{
  "head_dim": 32,
  "vocab_size": 8192,
  "init": "normal",
  "init_std_o": 0.00443,
  "decay_shape": "linear",
  "final_lr_fraction": 0.0
}
Each number is 500 + 50 x the weight over the matrix's rms, rounded and kept within 0 to 999. Layers, rows and columns count from 0. Numbers have three digits each.

# layer 12 MLP down, 320x1280, rms 0.228, rows 52-224, columns 0-79
518525539547540484621462494440447515498496512546576551510456490444485459626590514475443533458535559404543505500548461425459491443493548435478559582416404546503489523503467431455491557514496473330547534596483547491457438498544430432570469487
468479541471515469463563542463492561536461478418419552487546476470461430525559530508487510455551498486533532445472489555491518488505523561518465560573508509509511533479535486558450411554540448533475577555527589592507499525444447554558535500
482552540443490419462458547495469549546497502489517409391485453502475538524452515463461617526523518445415385527529460438542428505496551449501559489486524431566509521486565498536536625530506496487522487521514532450484500498485503547509495477
415630567459516523495532477459506470448547429539551596398599537508438604568516455524528570547485467550515529525559545563442457479454484553525514518583434488446486540496530421490477481536440494394478547432447513509427521589456475451504525432
435434505566530511529530467413501463528624438499557524471361485514585495470452583483528475472540666515399618395465532469495366471515419457464488600602513527558496529502561432537400529552497501455537492507543452516471539577452519523431451498
527441480482469525489465453490532464513434500499467482438602497550490554498495578360486443531475526551570461511454429503517502510537512615498559498523435520518495460599543536575508473546454478535531423603548467505527569545476465478541578488
509433508512523534459510554562446540491455374606428428481463543546455464483464345544477450573446474508426464568458547527472493437519488455643572406499462560488492520547465520557440528408559536524555585505445516455535598478518513503546438544
479527505504501416484496608473590476481510536482477518522449526482516474438479500443585440605498421543547600503486390515575558470491488549448412541529527449479499519464521510555518486474521469478497518548516495501442539500545502420437519600
520555547410411515442396491484447488503537501462520503515516500471520511496466491414505511478440455428482506532490447458535513458465455499530545509498475360518413573577520558527501546569554521519461488522514550599568501486514476573616604464
595518505494517530456512536540467471420435490409488518424547489644524472524465494397527491432525490501483465515484467452468517535475530554475461531570457416490536512530515516436493437514515550539408518539514483561523552477483569474414507606
430393516531541504451527520493573469500356495492493528481497521502475417607561426431539372426604459517539508633451442424576490501633500553459368483508578473478667558586473522495490467482582512473421471519421459517505469457412525412511481517
503556462437508443432451532586425531473461406489462563427483545541514537378539431576589486538550448557507462517540533466495535422466509493526516517474595478453525512400497510440444578514494534528464482522514447461562544542499503408396490453
462542483533530501551435555480531542548483524507461572435545428477538476524490548496454580534450540422526628481473468554441405526488475446496628358563385549476467468414488548478548533466536552501374527481601518530487535453514527498485499509
493507484567466459495558612541511439552557491576416492529438492570424516576497455469371513473536431471514563442497519472540427515498558479493297470509551414535517442590435459531460501501485464553475478436485510535467517472497485597493473509
517545556560549539445365468517600498499463486395492512463543562463464418464469499419605527516505488455541555533462420512449519537560542460536468577460433459556517494480533491508523483614567566492468390578449417502500449539541508476503492409
500462481537558482497432435533459482539470510581519506475552461541525515533519530531507447490481510497482479526569547577595546551520436457505553493487510484469541554444456507533520485549601540494628556379469494456507519535465451465498476520
548538524525530503432467468400481393540469407511470425570489518504501441522411610487540520450472492509495537500472528456450512511505402440433490431483436400434434409440569553534539497554546554553510507522534524522475472539471539490537592425
488498521449492536547464506475529528505553494438460586544472456566461484482465545539435574537478490497521533424401524510412528447519501507489539462484494485559500593521464544414483560501490449530488487557488528552477518498535491478469602456
500559452519439472495517458497508469442443496488536571447423408446495561532532545485579318439542518492451402493504451579495475504500593520590493447504469440537455571519454479467560496468497555479565460547547411502483555489439526532618528501
409484525543505519521582572489502464511460557346555418488598453574413510521531478568460471482505439468550491468480506519394585551505473506481430491458429465612518542469547472484525519542504534510453531419517519538455479531438601493383450575
458503582463435462542487440520515565575482440508455547455534502573400480471521518539490484411503511490581475620383483501498494489514440486569439498491350505490478565494457544505597481523591456489478464484535478485511533466559516449488539441
486580584610582485508532419448505457424457531563503414588550483435522556588504598529512521532472546501551558604536475470576501561526487519446412446592499466498482486551461558465505447543540435431527562460528486500534440456549515491449518520
425490537511521380501401454515532461634483543447556515539392520340543544475498498496417607472491398508482510454609611459528518501525480454448528571530524454519422509522491578498511529475507538475529572441511523509518470468423554434496518472
507437443500523542560583414533490578512519501498524516482567564530483524576581500472481455517573468513549562442555474525546548499537521545503514490447463452498603564525499482504613550554578526471522439421478442483438485496490561426547500468
405537436489476571452503477513566574537596498488491490458568445456549507488529439538449497500523538474508589608460519493471584454602482461513516483483511596485572487542490523458480520491440451538528470512481516506529459504555525463445464517
481520576525518563539414408492483479437406518480493474485469444550530472461585541451548423568516496501517532467491402475475505565484526467460457569570573567477455423537534485549485548567470450469412509488479478386539478549542443555519487447
446549621421520461484569423429479549520595562516529436502527451459510546551492487445492487513507424385573517532504488563590551564496511459496509450489460536511531506573447545541473497555487509462575501469489466483545519503500446493450470467
515613559465493478483572514464455502463441490432494495473479466472525540503533502560542491469491468438417540497460437485423494450551513481501545451457461451463442440503430503513531530384494564450501594426521433423477597493571518437429439473
493462466634439488439505572419575474603447550444428522474511590572516529531500474502468553485478606457509425507583664504561536438485567472470448483542532451562486466552488492471464460502487464546457559453428504494554398562428481598478545600
483463441524531501362484492425493448388504546582452533500434528501413486500470527532507578477527599529496564493457601580543527526490445522495452475580525551522462494579523517475477469487473566641448449433542575494472552468500469582543473482
504525499525507520500523573594585497427485533463472494484571470561527453479514450587421499470518508502458543503470436590525516519515531611527520563443483499503442406557447538537576567485482471568482475479517522567560444560530513481461488483
588523589502492438435477488436533526475476389488510528552511446468474484528461541586388530531491420453456458549557394568540576407482531503485588534418562501468483575534416468498569443474447481589580492545469464562489441494479467472508512526
471455450489469499602495574558464448444478491495488512509477547545518546498534495441450487487525475459499498520432428455464428579520519512514524451429476534553593566466527502480570523549507563501567521460538494516474543503385368545430482491
486528640474508476509619507532480519542571498609498472536489505476502491516470485409531453459541541500507528553451510440475436540446540459545450542547435422554431434511559514430455476507462461438524525556461556553525469486574361511520463453
481518426471432458554495603559491430474467540434501513661584546566454553499547550431453533516441594510526524545439566554461492488455561411447553465490470520430550578514446357572586472522497485443451414493497503514460447489533403488494493542
540573451458476539589545475438495597445528495465444578501489427492628472624482510506484460456491524501488429553535512455535517481609472443548535444498476501556555505513489532514462501415527455397472457421475494439488527502471566430475571501
479478344517405434472445528507430571470606458570452367593429496396442523484486499445478530493458453501425586495556389468424445452486425472493583538463512551530515501453569478472476522500503467465399493477430478535485556535443505552396576459
552372474565511451511548482463492506541587443574474480586502506481546472451584570448527520426480590503373488404404509488512475526445531501559594509484488432575584552534600519562441438491489494517424506345471514572441536498502553552484440474
464506506576457534631525468485497537538551557533512548552548456556429551410492484471538418456587560494326442518518497501568534498561453454524416506489453529555487547485514567604472483489480482588490552509521518420444458420492470341471416501
548531526462449530452410560464501527509391464492482486497555443508547376553422468526529500572485550495544458525505503506449530510591541513410466516467503583539447532504513471552514489493467448564618541474598510516561551483548442506526471509
555637485525523464469489488463545523464530532567556456489542554468528508593513473548426473559522515488481509548482557528554497428436378462468455530572494410463461453484429525471548504457450517587428407410563486446483487414532542447542484569
525540429500419541591423490432441529419491457390410557470639512473477577537513485577525523494536486586447528517618561544454595539458505461531445480515531532515476399498539475544507500396517509460573515396418521454557473440497453489600499552
594432528471464536471457395462501483596434460520463565515538388530526393522486506429418375533502502438568522480574514507438525561487511463551460434544487467402490549552471613543518449373543481572506546479456585464427495454469475529601465504
604398500483541519573476505559492472588569453499509593474478541451561561491546530484459473563493427516537478411551523412435540416395464520579482437569418504471497485503519471448488456501532535483509465367444434540572566493532442475473568480
513462461472410493479506428553567575481389545443470494546566489537567504474474564491507531463504483441432484517518472468637460491482511464491502536475510432452493402454518496495465489490470532491513481541501492504426496503494424505543491549
552450501468488487543469536544589468493592521455488424539580528451560489471484493508445494463518535518460535486541544517524460556531497503397458466506450512486591552423500492577421492550559536511579512588538458488509446492532513394549568468
512493574522499483562447402506597509499537468515511549576550531483509401484479460499438547503487494499492520580582503614581574492470569469523491517520480477539537495407504495477487523522557476478450517521500462599564432440511493605491459597
552416355485474498516530520492506519475468530622424540473548502499442541474525526601570500489422476489454582480408433559477528415542455506508630574503513440561442479472451479500511442556459508504516477515484512522526477479515440464505540430
497527405499562508542420466525419538478468511519436544529408468541458541491495493484565463423441465428529460498522444494491521471564474489509513577561547427505551505475554444478535462485533453499456411504503467462598493505443440431507420442
554560445520556468482525371447404400528482525438499538562479551537512442458527445496485516385445442540598453465552542439553418405525538459502430431418495567527487395476559472452533479564496508444535603479511549517448479534549502493413521527
461493587469493505410439534496519490578465489459506415558519497446552580394488506476458561415544554483536501515514462434463485539497497573441457494395457524603558521484562579498560551478448444559454508511570501500513412486466522571593551519
609573389475487488590559568513560522455548543474525471548568517516524495447460537440469418442510520485475458591441566433443567599496505523515488475512465526558499434518508433501448467487549488483455458573472505527493467469484559511546448542
557545537485514551466473580489488569510661543512534543510598521386512546458576469455505500621513547523542476492530426596532474436414418430444519427485510597465473516479536573548469524359467487441558595561491557445454524464474495564591527545
518514454527513560615454484538537498441511456451501497408469521497581516480588507505503570459535549489558458452533466522460511524421504472462509383503569539534502467582477546442458436513461478586492467532599522423478509591529529454422488512
475449530463554538608546512457381399480495496526503537551428456472569480507452473550481443390617523531557484496514607412500465464512485509496549489510496483523433495496496502553571571443516514495429538418527539491489520559492417497471495520
501518521522512459540518435498464476492515521398484445575603503557451450444472498612587528600548530433539530459571548430495481511488489429495446569459575474371443547574496577621437576549519499438512580551458511530385428454490572460568451437
436408398501439520490365514455513530489533560498488599522484514501416558517513439475512507528434658479416413490411447458482400473460557412490473492537529435451546467502465502544491530533410502547458507498522535413517506493561562462533467442
498431592402520414506436490440465441457473547474527493480456445485471440563466591570545508575406607647585531419468491472544353522572591446438476547529526515477554469564469531423538520483378559544506556482552555541463483483493510496452501431
450492516550548534536573434497524510538543473549496441473472546523505500477466559542500524522490619479367565537550476614527464583537434588489526482429529383464544531502477425501533512483503485515562412546422519547529516467543474572545510423
491449483461443585526440483484539434518674520502554536485519455518498559582517473483437489506537485600472418477462485465528493571427562501497447484415502532535457526450503514527562480462541524551509533486509468498529531540445460556424487476
519501519569581560506513512484504520548491528506522479473564485510509572579455463515511496465502432378558465423478449473491602548483537510507467499444519595528505455519428427500528491447512501498482600506440460566474523547560495601453515494
431492552486504522601522511494487462651549559435531553555523490536530559489430501515500612449530523548386568514497568594423486496512399431498487584542564536510489508514429557483456453496562513501511551499465554458495516555529478499526515534
476395543449505493408507472482435439441495454446470479522526462457510418526509498439416538458535567527604562447486580521427513462464511537458557528441439492471551542517433389430600521516626472589479513410514491476489502455488522488534426519
496496553501564563472468472500524560457543484552475451517474504525494472564445565414592463446520487588526553561447438443455483483605497564510478480466505550522533534412536502534472418415382512527525593476435592430483511493504462502426501587
490445438470615464418495524546500635454549505557532516501469493427480450515448493474497555531580532492402508550501565487510490441453571538470557461547488562552490476522495569546675535471564542532520617509511488482594540521494508530497473494
550545534516548522503506485600592420522404484511512412433603454494525523551511448491592511472488360459608483459499655545491542538576528527512460540577464509550552480457577524425516486530454573533433445480448490515513458513550432531430495466
479501466511522518539401540448508559554382561542556444422580519521496497393496468537533558532418511408498504484451398493439499463529482528454441467415496497431525508515430574414513540444426498461423527619521474473484465461473585448477537519
500541580502530496454424535441546531554512409522605501547595479494564495553462380499471414497554519508478543486524464506512416468498500522501543572463470561570530525560507509453451522482480558539497526570479421442378490393528401546522446509
492556469487545497537557558514565481530540500503572367486494419519543505341453495493470490499547587517467533450479491463546476502399496454419528487478538488503476527500582587533443534499501523375603520491507548540507396547435538518505493505
484471489533457399538475530479491484529527453417503420520560487526491502431507501588424452521442406523451526529406495425486511473539475483456511522475496538549515460527442387581504472490574480550480477538551608461522442463656468450631412497
487456465507568536578534511643472597478471499468510489513401577438508598462499512542530422504544534519382522517525450452441426511519600563521420520462465548461513456440463415467549479473466553481361507580434480503488484525499418489474411513
603443553474488521534604475526513519563540549467455445495569616507439424521572581540469500454369449497473471479509518574454526470529497457501506544483428470483481493474531427604457517419448489450529496515520438586494484502489460515510591514
425550529524528603421535464503450566447479508461463477442503485425453578489506549503488448477409531509506394438440424538472588524500466496528535411621486529411447497387411579555472532481454504379544467454588441539521424481527575474394478498
552505591555574472563454451455466496565486473513530474496478538487551484532500472577465476453524522462589516481536497437460534604469498461470425499479442501494531434420508428509506484528456440607509495561450450577480467576456396398486562447
446485583426401508511512517447504563436450466506431526474436494489531531477491546525435450399413481537562499511471586544525528464471544518516482458480553410535528422481556407465478457442527533608494525466532456411534537514490536436587526441
534507495444420581562532596470466549542523489632517537425427543570532588434576405527443497573436550565410566386523470500545521520487556576485430587534542568529416527562548499513466477497460603511412503451450455399523498539405516538627502459
538463458420539442548496539521506545562428512580477475514474490515433523621481493479411445430537520480414465527530465509478471577503541407515539474420535469503505577455574486524452472501438482470461472453514524432485536487470486452521516549
532557493557551461421454559394517452478413482541494560510506433535569466506471418462545550499491499514588531474471530581448496459467532520530429459495456563486472461527501416450469531505541467568587499541496474575482591578530455399429435550
420547443508521531545517580568493491513535510499631533472436476576474560488528472478358516608465570530486431620593513471483484454474461503479463470528446465537516495462490502535545546516428520410574519475511489516432493463437529532505569485
573418509520468417477493494518634534437589577415440554430570502519464506442433502552486526452533510456496587462388496541583472468389512521435527598470451482533488511505477555415470461509409442508453468568551481571469498527519439463478585544
478441570474530513495482594475440555427517531560552548443450434501474460332549467552514537587499456447569527486485524496423526532457441443502420516501453579525583549420586573510561472454509509357437469445462489519456457478515551503608579628
500572433359430527542598502517520486472424474538495458450503434470501472404469537520423493448442461464531545485450471523456598441506514533519507510501554514402515441516484477590458529489506472459500496492565497505450501525505626537577496531
527478502492389554459537458521469473554431473535484598528447434540434498539511595535539513451488506479475423470384500460411449528520508503541518446376507543481535496488580523559492490476462499565508457529499467497498516502539554509607495477
576392529462532534550461480595481451506515479543511554528499545511493493474520514441498481574527557500530371544528587533445447498468533496523520529560504528524570437494566515520528620507546483518503404536431527567549437518522414498465543490
531504476463494453445381477495452395474514582487496530516460546525524444519548499493453488494439513464516613446573500475555528573533523461468532463477438541454498470350480450424586548522448472609495533603482467568460598477464533515503577459
458530593508489539440560501493451499604499543454494396531486581419529475520547499417474486472568541533512583418476439464515483567615529575433572468468483512526534440503543594451520639519476459475453415488514486477399509505545455460534543595
492546544397571475469469624527478497496591562509473451496501497584620447501568488525586492411469443522422565569459503527493487521506482519502543551539498469426528449525463423436499502478497470413489486546453529496462471543517527411559511549
402500571515485423498482464541542513462381496509447554495478521571493483474443562532485550459556582459440499591487480424534495424505441411459513515550514572543430525561540509510585472514542456499521575480411514392536536446425461546418483569
528584351488520548577474495478537473434417493445601560404520570416478495515541526546454506420554417529549415464495486410505526483575486507482470518410546391522359510573486448318527476541513421452513455499542500519457409464470456479532526618
453462484497432572530509556459547561384619543440452468531567541450453513502476513492517562506418525526505572537458561531458442558494524534497540456518497538431484571504520489534363467486463437533507510632497489658436540372617452537428504454
504490561520545479515448487575506413542545394506537567451450458486536539406505421489423538520479615527615457454546546566509462556479477471543519511477470593506535465454441456488453421501465495583545484560595535475502469488471499428471513455
531463554509542512560545372587592597493495471452509551523514533439588463480494453562480591513453443498410614445508496578368473414475550450462495508544558622569530501523495521503473509393470465460578342476535504505487480539541459536467390491
500500539501477540462497479488493491556528474510549500488495496511472593530525455375556535561496513446494474499493530535409508565544461511543540357501555503492408469568534435608505479483457539448472444476550499455527590445580493536607476517
477518487496606456508555513472514469525476520558513460380564609527483528602514486563401527425499531482478474475524570499504458460509467453533484481484519447490536510509566474473560487512543461411515506433529560522601394561507516450487511560
472524507487514481471413525495509535519435512462497563476552516578503541556485530464509493525447567480606441497483559532577576596462420564441478468467503467427506604570466521455485426510530531595570580564473529486457460537517601590448505560
399492471521448435506426510484394540420550506420423566488516493505499504409523535480548398520495404578413490533478512491483676546557520491457581436523535526539517507469607621485488553448506551509499489434436513593588525512530550563432606469
515492511435438532542558495435410517527605496502453493608589482454583461504455449528519486469441476588482456588464544563444458497533434534479539519551488545574531551549408508501587533537519590548466472489584568447483453545565521515424520533
423605589502569382437480425487524538574494564456469540590515545489486468579471497498599405565498456513497508516470508605605494633545518468545478538550536463493510501464599433546519568527517491571399527652470451516450477543573509541539463512
542528464529460532522501468517443513535493499495563493514494399400483406515500521529561398440487477470483630541547521521554456507468383483498411607443571438433500487507476457487424495614459507500475552483520533523520459444497496503663510508
495463542508493491502512501529477506507629586558513514496515588540523458578452450464494428494478502475619590424526507468512503476588515536576482422494334464521486552485600564425462461476543473497508492519604569474392484434521479470486541467
434504549400499536481458484492505516495544558490461531375458402485492556488508480561587487513464520453494568485557504497519491417555478501559467512467489482481437573468483451505549473528498537442473485434497526450501516511572484504410519453
468586538483527457475526501437417424515419403411501512642454463486484538430505499494380590516483403462530493598521532498538512542510455456503548403465518412477469537508488456432549398497548502417468440425489516457515505539442608445508564510
427431512506409558451385545457644571587486549429430452512450474447526383535425370455545518563512597531648437479545483450576578641573532488539503561501484429567428470518449515452454525469511564434583518415409566379585613534470560474525569460
603524528498589521563466546453461455561469543524538455458565462504501446423566652473472516512392488481472468528524489521490490503521543500528520494467428528504535496491468552447488545497510522465432596536533484460438477431518467521461416459
445464450539561489493581469455509538468502505476440514647525480517532470519442471544527539466458433553493388556479543587516453426518516432472472463511466512464572530548452505544564412460531534508566536540534492536516456521457508391551455624
508526541528468514537448564505531550516459579515528552567479405513479504459493504436547476545481316507494574445418465521497490473506486424519494502490502515526505522444513607508507640569471504554464547556591498457519538548473467538619430580
514461496488449525522473484509505508566660469540528496486511490423513473480486435475549528504526557480500510450493459492507465495473510548480514469504496468500454485505604558425451514389505520552548505452474532478406499458547518459491520535
512451522509500515416457609521437482526461440552483507531440503499526448487506471503510479507444483498482549484451541592549510552526520477404480435488550565439382546435471426424544518544507531578520516533495506505509586499515547404524443577
470438529498582548512508520489459539551592406504609542451518465510480460527451492442533463607533530580457486471537493524491480466528488493449496444599405459442563508536615480488559591460443507512442537456470474430463545608435531446608481509
528532498457521511483427548496521462572490522455518494465619514429456421493585523435507462454515420532522521527472520507456516514484477477553534459446525536566529541521487476514524464524542449430478479478505480467604535465549495534607613409
446403533609494434441470455402416466489483527594530531545449503566481483484533558495493651464537470509507477414481504487493456556530485538505531531529444393471605477455407439512528505485499512367605518479500513499502534602512435446493530479
608430511514472540456491471469465474449431525395518462513428511568429393497497509432453526409497501572508465447575467425435513463430518452538523525493482488481556410569471551529517556502494443539448517489568486483502566342527547478507474538
425420455563550431537576472511451483568513457517473493557553538483532438541407518529480522553512533441474536513449477498585522522544530472476510499558495499589478502479521531440496522484553522524475569494480477439507426525414562412471513544
540494468440515538507539515529520547530542567433471462467407458539473420449486435586513549466429543376443564504552402482594548510549468458435514444429509504509524460466525507530531473420482501433447365555589493510561438501474480392440544528
431487570516534495455493460443500527486527446473560396509514514577464507393550519583498441502430419531587636445460544497536564458506468529538505491594476460514432488471403547528515427589492440537535506561546467509521520501548504507499533559
461435608441458462473474491491558453532568520596529455450487504449513495555597433510398478584527513607458581476490557478450445557392478471473526438501463514517526537544499502587561602415542495491442478477475432648509501481512485490406472557
469519436579490468539492517492557573493492501536467456468571589611547552522529580509487460484526462492524618465524401536531490529461461454554582551466446450545396555498571486565541516529506491477450598524569477429521536538462551491557486449
440523439363532526462499548430410518465537565554598458551488486497415586435561381514530506540549433491467505505551437479602450514568464537543402481442497518551551515449520427486482430514432457478576571432562493519540532473453525446503577504
415453527498558565570578568531507436489377504539586544497452509470465555527572438528494612534572481469475429543562494485524507449443627356531578505476570468548506504608473525558502550472499547453397504463513440540529551534485508491481492517
555600463504502532532484449512576599439467489535485532469511450556541536558474568545504423530467572500499502559516497428637555511454508492547509436497489519482467526449560474474435517538441470499613451500420467586604404499578426513515412556
531554464481444515504471450485538500437526520549602487469481501563514549481514533406515545558533494502488432524462480481547459485457473525551510424560478531454509408470484587437518465508463526426495493534486480414410503515488507533548480419
501468519468551472504564515520493453616495443511521516562520470481503554454528528512468501538630495528515523459463537493404520468558589462420475572461528510482491486636537543462474528472578476413504564433555504502436493517512475599503426531
421556594460521481474491567576456522421456480568540455485564450584463494471438514469575451514377498460508489537524527434474547490585498506459510454447503529422509520525538509492545424493474496489555547481580546550526524545536509556437527553
579527459455520523534567551577482418548514532530557590483402526498450497459487510509525451552549439515473490474539468450439500465489419530418493465483552408482495516500436486610527471621429479438477539465434390509558543472505421565474592566
512543487461462416498556401512541468394525537509494568499441499468527473522547496479520536478541505473405530460512563511508465493528473585539509478536479598465459416561507547525450534511494542516566561471413519490537479505479500511480438539
548415442500522551508459489507488438552528421423435498513506507538508516420574491473474516494542394560587490524472509567412504538463506531460545491450480523502520560527491502485480516601510506594513519464523460511443536517478508546499415580
402505552418528421555432502517517509467445489497481452504457550506493447535486532487588392632553561449440486448551497485453427482551516548433497531543642501499538490527431521545568488482491566571479491542487518524446455513529514504398462518
486432526442496436491411498427597473529533521610434487528426487523522493401493499516406506484408600463463444601452549460456407473481561542518498514390522450475457400444479491493529503471517446539427505477526417480484474467477455458508373517
464497555523489502478476445475447565491491520472548550502458487432521615403515443539563515552504527442500502461503517541568587473577628491596463453520541504566517468451455536423399538505595501499489453418503530486443448462465535539504493488
556599452502392566479503474545457498465447549613486495419572571570390509516513526508475442525441478495484503547539312579488478516534523571504569536527516553440503482499428540486409538494473577537550505546469488521488467493438458629522535423
483547418551465549484470547510450344545476506550509571387481475468510487576549525439402487518497448549481457529421493486485494441480558502520470515500515563563578498524496526448406520520563491408561519556446533540513446397500476609540496516
476579415414482463498515475518554495575591463582559478496556445400519476469467539614453569619464599563526469414440372441520742527593514481496442448541509553567487504632427553425554491485483559504452530371472432521512533519511462525537536502
519432469552515468452480473561534527438461518492604455433528421472535448469530448533418504521460399571477422427517581457543533525475507514465484492466552529456555474465511481619478435495471512448511550456425470523501495530485558463432537515
557469487614544483465523539469583425531548467426571489644511485447535424387493508578589468525412599548506463497627486546528515590421493466453459515451564502483537469502489477503463545503465624504482532491512512539581485443451518496461510524
439495520386484522466522476616444461438501481536516453519464510522545525564503530510495535509514537552398520473510568458505489485508491524531540482484509543536411565515505439461550467462513468458484523550536548546499537433523439524451569504
511517517567533511428418406539597456429479503419464572528570449495428521490500489514444661583496525565650512491528485495549470545523581524472584529441465440532432499519540450478557566514494515479546469472548479427533447511432493469414451475
414527550482507438537393463474493461466575460420464450484473554490525489508466426439528503488448444524488496474505553519444506543457494523596502485496464549478488469540473425482484436558601435475490438569527513569509539512519528572484530474
527462486450547519512561526456473365448433492520546466501438559636447522572439509436492388434633445517481500487492503490516453434524425528523445436565523486429452535518504507541517527562482494510498520485450438441430477552532516453434510551
453536508452494504562428469440477564469464550421498438573531502513516613469562501399474500518561483476494531557488396493460452482365528502505499546472471449514520479494436500435516514469540508478420460409567515504454523466469546454432598486
440539505502472506425574457531499578520541542474482519586501541582462534501571500456477492546537477581465484572493492460467499471539506554510449474555562512499587417469524565564402554490545530531593524605483525424522537543506547462464579387
482515572547413482425396448488397481482497510452508533495558561478504527484502518505467404486447500506416436469557458489506591434514413417566476414494439488543440495517518480518525499544520415467596487568501458579474506522522507496419466478
516502570489539461499618437461501527500552435532543491526440544440403394472565516490413527535494585472392512501501610474446448507510439444551489411478555580443527493591454547518548530489488430485529495581397508548502439520442591491516435497
546595581462479496545405481450517457536604546489448481557454457529515568516527558496464514512520514505474502568398508516504407528504542502533507476441486430521426415524559536515410563557522520501531526460492396502513507472604413507414437436
379493567586499578460500470488481555453312391470562428531471413489531478508570567511564527425504447522526456454498519492514546472472469610457506553482497530518413462561550491477451437521532473514564498476550508469504518530505521486419494507
448442531468488460484534519452439436552617509490498532557483619461453545583519489497433537528529437530440424552541567466491466433482541532556516431522455527479426504546557474533422470484433512544510604501476518500476522504466411506478504450
464385427520588543505536469530496578522581557395482516485431521419471502500493431618496520451543476458497493552527518560460513500473507460536512523515429481491531578530559450569507450520546470500618472511501526533555515431426530567562579450
510442537455531461499398509462414468584535525556543581533391548526410406493538527483552452452509536542455540463483508506627478470469536564422504601515524514512488542543474506518555462450499436399452488514495512562515462528564526528483574522
442542506557536498467524428528526463469478512433525527557537535562480563473536503539511483523573510513533469569503511494518497471485477514465424493494458500444379479479537464601392406366505476531493451487514505541505561502536465545569569502
523460498513485509476556447559570489475404483474528508443556553440439558444482539487709540433494438576591397471499541498469507569488473402506421466587537516533436496605541480489541468452447475494482428400418488502437510464493505596494420588
564604512505440476421570425488556370518511606573558508508489534451473452347529565521517531415472523477413448451454503570588566476575484507484509586457518421558604534657513406496554513367393561536529570536613501421503561458461467551461546516
521501514480544470426546468432497456511378461523521552549471518536489499614593524467533489460435466546530482518532394538405476544519519492534483412593501475491558493603471415422464498527525505462565492406419503480508568579614438498535422561
460486447576586443591481502376541471452535572510503571494482444426415367462544452495424570486477445411584496372523480472478507495510419608436515572463525421570544423360486519389355462550467472422504438527471477455437434480476536496484506487
518471469497426445497482412533462644518431508609546378543478443578466504463478542475433468471451505465562522485511529491493561495510517450540450524447503486495513545565454639520481543512464500538486496457537514530443499556498492514612449506
462498502416511490545459567452557455540650459442546519510465463427476472516463512552514524468579472464484412592447490536519471473472570552396519535487616402523511442516567454595572493481532503524555485441486538501519477434513516504495487484
556549436570528449475581556487467540497502499423497472417479497502490563433472516525467452538408479456477499603463518482516513495568383414486476428556469523564433420523475454452504536495471521512487487496571471428379514436555571413459469465
489414507555489506422397516395492490510515479467550477449459464546456592411467568531445500475452469444440585455492563482453560500475562447550562591578519494584498497417523597468446539616555471506496537532413552434517519523405467449419470510
443552524465492471473465500521447586491603394458581554479537527485483436394517414417514435463516432468528544558530413499572514438380422544584482520515472437451530501412428454537500636518423509449496470480561472503509492620516560468451506520
424555587485497486485466458494382480521453447431429565497508412534448473467557466484595491427547477506535562482446509534514449483455469510416458581505533505539526550517562536436481525553512471479504573593448478557561456545436518520489481525
536508532565460530476551550526464474583469526523529556554501502608576477617506416535455458488480484529380420481501556514463557483504471520494446471374518622566506504497480523434502484535510466441495470513527524499534460534455544406429499458
527466546513551526403482372526461483502546513528506558363471435509464541456485460503498443459561594511343521481553513483509482469470527450473550476378504553506529476563477533365541429502526536558428488527371537442490555507471470581456430495
408452474530543499530490439530528565570576448538482437535481425531548521503585556457560383455579561469582412495459529585448502447472451563434507542502511435491526486536401516466579492632555458565647476568514581486509476463450514492472488541
600523407569431483516546458483551589526461564510433503438525469415476580535478475460453451493504468575611524431505474515540459539474546566514466517491525472454519514595482565455471420510445549587405501524466424526608588513482490604507511520
509425481532558481457464586424506501451491482487517480531483568473535532469412535502496546516561451473550542492515518483453488436525445479456499433502529504439475550493507587477566472549490454431482447535553571499476569453566483491575400589
541492492540454571496570457486482518558475538492588453431503485540500450484502615490494557511483439479540534526492548512491475513536562503469550578434442439467483408431488509491516485498504508383570441454531523508542453492482492426288500461
465489463501517469446445585559452361377613574461447442561529476490562492459542487502519516434416496485534450538467424477478545501500500449517502463466415555487555508595552467475531492335499506505447434495476520500495513512503545544580476487
440583459404474612522513470416472571546469577466426479518443545474557443494503551483509415511464455472477544515554450464491540480544485476435380534478524491462431594437554453468507474611380528533515585493521513491492469523525493483429526505
539527448471527447494558486523492560453631570503481546508587457545584467483525412504476575529448461507459520542474432537517451500504531557479518576512511541593498511477542576517498546564429505525360519519488420439476533540446448524605569503
576589546537545490526538426531456523489420499477478496532538482451435543629486447494469490555525526507498529560522461351491438424473540550501427483444515480443535529515463348526552415428523501507520537399505523569411487463378545472459487479
499517455447545454547497511537502550476501563517419477461407509387530409466462543473484448444512551495495490532492502516469467517427428451441498526522529423504572478483501515517549586455570441480498507423443511644528567534444442546460479539
576529519436505486517538426523465436457528556542463405466543430464629458564456508540485545630431456491493500467573546477496547493456562477395527529518451478465445494363570479630526512517525525503518445503549496573559580521450491533599457464
481437480441552538530459487531568574566524458514467538445479467432510483499460542482476518435374467462478472569457462500530509448435502521546513525509529425489529518572467509499532457435588554529506368582474544532574517501487431530469451411
550506519450520522491482577612525519554552553508519464506441529480549506594542469444531520520500421552461524454500591569489600590564475384461501532456527525450555615411466450485600615513506441404455463494544439509428568383474403519508464536
475486487451544443566508528457571509582557465523514511535418503550371498592436487537497530543492491526497499476473521469394489410465452543520454513475495468533569477495549514499432407517504526428480503503487516454559491456557542557475579515